Each number is 500 + 50 x the weight over its row's rms, rounded and kept within 0 to 999. Layers, rows and columns count from 0. Numbers have three digits each. The size before them is the row's rms in percent of the matrix's.

# layer 16 attention query, 96x96, rms 0.305, rows 0-95, columns 0-47
113:511557513502458511600575482467504497544494450542592439481572583523529526509532547596496489421441496464499499464519626413492526458547486513414568
112:586479543456446492484547369465492566479495491511520461511495412522473528556484639452637550540470488476424529444467525559504507542485524494451406
119:512405497506452563532452536520496467502536503555534483431529535405522591502490556574449449569457550469592613527470499554476485576511532545488488
114:482455389498514489548531465437491463493475507499592538518457523470507513495512537483502495462517480525397529359466473472549496492507460453445540
112:507488511516462528522453459528541570556495482486536527495533510446474482542444497444471550537559520531534539453559526681497470443570528609452617
119:524472515529474474491453532437543543583514389444507526550557491545478525420541514631459520521476539473529420474480505428488454462489527493502461
110:462481455488487551494428494413472498551527511519515414516529573536483487367588548534553564449488579372589511448441481508543548501544462480383479
115:509532549481451509517439458494450445416469451506426432478484554502584573366517502460582586432586520562613493418477541473569460528471504484469483
116:512457600386477474490572484462535411528458545530525460510516534503561470423508442472523501492533499397479352481502550482437462472573491564561508
108:530398550563565473562544537521469496462439425517446532492467497494439517445412466430490584518457584464465501506502417584561514568451487472426501
111:498446581473408551475539441457512486524548564519565443550439579380515444544419426440571505522414501496519431482573526514544475467521559512404554
110:448514485452470509537498554543495450506523468546500537531518521547416490541527450506446581502482469518457544477631418549530425471423547514483417
124:511499451524475463607464555476416488527549562413502391481508434500475526479477623418469445459466518556527487464464496549567523430484524465514464
112:608422478598486520544477435585531429476492542570507571430571542535510589558466546414549456409465530473513500576522418483524447542489395537561511
103:500562474541500439490607529543488513481585546467534483437517494594431469507426462525530457518513449474624480449504480581592438478595487502529473
112:570430526468549544495514553528423553543550563482428526484504497459512505543435533523503500576438434513455505516503397424382538460414460531454524
115:513467479499504600472528495467427509429536588542444451571524446469510465531517475482512423511512544479589551482502539457439380564540629542512433
117:444452515414402562448382485480533515466495508480465538431475542551459516502414564582520542467462473550496511544502498435472525494471475587448446
116:471482508515439487571532545535544595508515544532469494435471417542452444505400559516513491521539554426432453452471493441483506527494477533542489
118:464630499560489546476503517505482553549507509533472435523512464562525461508437444538522514477497533554473571520520488546454565515413557457461421
113:495487547519451412530528481539506486431550508504567545467414502486581534476631510499595521474519587569458485517463434542468504509476472558539497
109:461458355447514602448515555429500487568496503481565525582505423489562513472465554522568483471533481560483429501608468517498514506562435484597521
114:500554442537531591507456449578455585491479558508558586448488522497474480528479444492496573520491510483615558496468457451485498486447569467461423
111:487508589559424528529480526478477487531509516483508554487564492461422466494531484440518539511506551439524455496547527515565492464373377483492459
116:450530397482546476448486542541445545469410437536519468459472583543507376594495603477451592570500548528463417479555567538422509555583613505529567
112:494501556561408570450561611506447466538521537444466518482440573559440558535461544520488447487621533515524452500537488460567465452530487546502516
110:459545562477454514458533580445457521488484469574511517514491468457514660459448530483457469464431532505534498541546506507529513423602535518482541
117:508410510489567528585570547529554431472528568539523425555545525555501515477382484508450526482417531477461446582468494476558479488569583472529545
111:581497508503592563611482522481533507444593448555520470518433472498482505527517503569599469461549455566442463410590460484551467508446551450481487
110:577575415512511471522501477436524463572478500494411455497509431515494539435449542518442476574487499462491564479454505418506485568466574505596606
123:492437543556639612479509470525449526501499457491531529499476468546473488512504527522551488497486524454397500512454580501570425583466508465540507
111:464546476504513489615583487565544554554443451487457502472580450486560509555590460449495493450506467560502506506452577495502441547502504506491560
101:492437519418463502518460479605509490591550546504522491552668492497507562471440525488450516539439412574502480415512499474391486455464417529478578
095:501464459479509544552461516484561533568489579440568511442535528467518520509443581486506447509583509545507601404576425486463464556561588493433598
096:505521532499466511412543429496541561527544495525495429459538505529534501595526437475486535561491484566435468554573506490379534514540508529426506
099:536543498483476397467504424548526486517453498517524502510521530550528572440512500538404498668545526439418492571399493482556453486491502533454498
096:503555574459391485553484499509471556554480599443434512473556627477482418613583419563550535492486511483508523521483440442532563521492432549534614
097:493463476500507569510451497464463577509485403543427434426504518446567492407577555500439595540566569535480461405526414563475528569434418497570439
098:433502579455536515481526528511482590449534530455554570560586503426548498589503449454496473379540506463446452506432532623541449538522458560496491
097:513472480476437440455515463521473509464531473468548634519468531436564606568558494503428541422540572559486470499472481535473478513513487564515561
113:513620409439493509467460451479519540489519431571454427478490542479572469461513487464535395445549460469528527417538559485483452530470462478515611
095:453531556460474505474573523499447437498465507554472492432475564488458570565390493419473556418505513470556442538557475454455427498482565604463427
102:478433529526521573433530557524424467503415513495485564512424417591529602547539467490640464494577407473491533504495460492533449503448462493515437
095:435526556464409563487424425476495517462482495427492487524463397458512416464442589516438471532479442472603413478525478446443568482581471480502478
101:435593505437565546452565546371462533488505559614506506578437437454516494477562560519512477531476447498528405493523536498449480453473506524492487
105:518566511432433468553497476525510433519518441517513518583532518519441460536571623596440516441485436534515411550494545470460511482440522536534536
100:480455518529620480439490532530497456569577607455577506514537511475466521467492622467539487473568515501501471541537550456494475430499503417489548
095:520500447491501483496530515439503569552537576539404607503523488479568463453506540542516461498519514425554511441507452456500527432501533527557417
105:603549465481480580493541525567423541461519545520415526512471524574502481519444397521418472498471521504531545513575548542588432445519509486445476
100:548507565494530310586571403497563535471539610489578524475481458516464556466477542448542464480599516523523508432557530547442520473464393493407410
096:516497527498486458516472471503401428453455478417620493471424569554559537450477518443439435530520446509518483602497539426527509536535524444527512
096:530464528484529540457561506565495553467553600503396434502575498457517440524532546405480412504436428524623489539534537519485633510541510536406466
094:581435491556551436532505520497501561465479476455481486524475534546503454506539526537434482530442496485502466484392484390464508470555539343429575
092:483503535559413554536425414522529456454560475525452461388492503568473571601514564453577514557423504490479575488443418450436478493491562560511524
100:519408456451648486457482526439547557565379568452451522562549457479525477504430534555536531552418583445536545488492531468538502613469465497441570
099:543446525492479554440469514461496422487552481459509557572508516439517528589508496523605491489469533460440433477543464423432525503459435490435531
109:473476568550518501457494510431442486483542382543470569496485505542520505503483523551510507528579490407544508456555525521483550456543486591457519
100:467470558577488528594556425611532492553399564461506538443466501554540551412504493570515481437529502423465420448491510480410527487566543388491567
103:531501505448550521479448450587478506513522521542556529499564437524525512501492472464628574534540405437535462426479506401522540618545521515482485
107:473513556477474466574463542554525556494507482480442459566472535535435485564458598445566487451553616492521490489527608598567518454478523534532523
097:546545492547566472490528493537423584523478391401514579529499469478452517394512522530476467486457433440486572425551439485513533495499475473487495
093:588419511506402488532510541535483574429463549490556479475493470464576555560498491510469534507476513434422469537571555413424391451444528499609526
098:518454575467486495438508455457458513505498454455496443433563555625495511431484444459571476485406461460498517520534533460502551342496486535499546
102:483487523416537482543447458498491564484502547541520560461474546468519468525361546531405535466393474496397441430474459514515498531546533528523491
118:412557562543487483491545476582495499492441551498526445519530518463513508466507582511499509472437523436429495487480530477366504559502511435432540
096:480527560462612619473435518537464515483463536465516536494563455449437520417481547507530466503577593474515516510487411531462482588549540512533467
074:617428463522479544576528557495505408525375496466503406449469450513504554463504464535452508491518514483509519460471451416537538449418454545573509
091:560500433509504475425485618568507506495482421532481493478503461588539473564494434523573541507553482471542474554470462519574467370481536410489518
071:495530551421488533461540397485498471500565393456442518483489526554541513543470459543496506469375522530423526565510466452429532484379537451508436
084:480491420479469553502530492449564388588502571513544549486476414482426580533481557563510520551472477434545443528564381514530526567424501449539438
079:528523431479461493528424538514565473459518484506610486477484562467505529433541505529492511556530473505564511448571491528597451559582538616424505
069:430526502519410500415598521584492541631518458548558474529452563514512481553552521507527457567400428457493476516473529594543469472458471531392532
088:402496499484494467448568463509491537457567480502480525606588490497457511567501554459499461520314577482504552469447521504389466478509455465440472
073:599445523454576433514481437489553461474434489520532514432394496537578537439529451515557541464462498554527502555514439407483486572468505421472487
088:410528545580473436383591456532444521493500474588497511487491601552521625503488505477615523491446499477463517496493444494440469519558518433417504
076:579489454597518521540417544432514431440530464524476466482508413556454445487440492555502431508481523576483491574557491559524531563548458440572462
074:552470530419539480580491560571445467515492542484550365543582513445594377486479551500508502519505452539477549487502511525498490418573495442525576
078:424506542526542490471592489545582535523472455528506469533446516429381569440516504486541488497498459493503513424517434409401475563540529438423510
073:435548521533523557451361508494506482532427459465417471522543467491514474437549474552512530438467484463494544442493503469468532589467504497496538
090:468473514446501500510487533547496489528616538509476498546427480496582492473552504510577494581443494533413581495569492415481460557458532439543442
080:499508567456569590493496549485513579530505490456537539408489397457443487593481476547576534485564462491504487579475475543595540552585552510472493
097:530512408547504425549535545471486477542496491473438592531439412511532474469539431562490501503514513502445541548515467482656437536580557581523498
095:516505526490472461470600528495523563610509564524480573455457480544517477505534460517425535480479534507464473496556509535610475405468575568550515
096:512500547566413428539517500459445542484517479533461548482431541599505461511579471402454535519461519489529526509574494455539485405562518543493387
084:404471451553531504503503536579346505545460445504385552486541532493587569516533466554557546442451543518450503459490548574582473497483539480481487
077:453403476550616486509622551437480586475507521548573509537496458486476460501521541525510521475413510523539527455497557539433434479493441426504462
071:476476553507571471494538455501502492510515501488540412490545482491479493628534481439522441586520457477544539513544434465409501547483466461475513
076:499486515576406466518592517557519480540445478500409528433430479590500510554546447441455528395431483476462475479486452570513506492496581480494433
083:520469468495584507473526483450602550542500591531447466414528471441569572403486524430543434544552401511564403500579456537457546507477441558501490
097:515513516542491503498484503453494530535521546507536447555495523455490426473393539451541452581443476577512545533539473474384508589583527460494521
133:464494463498507501496522517481475454515570491499525556491498388563547459532519446511493486493468538453467477522510522531613481417498553503564486
078:433582486495475469556525546465435505509454504545510561532535572431523561497560498539473563541425475441535509449416375462493466507572465549514432
078:590565550497517516477500465529457477478450522518547536465551518444466413407461546511483427502570434543459538494492502526430434535565419484531594
066:529475447506529527531522447438403461486542499545489496465506450484456475460519542526526542548586490533553517583409563513457501443484477488361554
076:461498482505572494499480460427486481415467455520456530551572479497424588537517504593441528466438493509447512460507566463446502556450423443503497
075:561500501510399557451569464507511514580616507409428567568613401527538526457490520432505454490514488506469510490497499430535496535498533488486603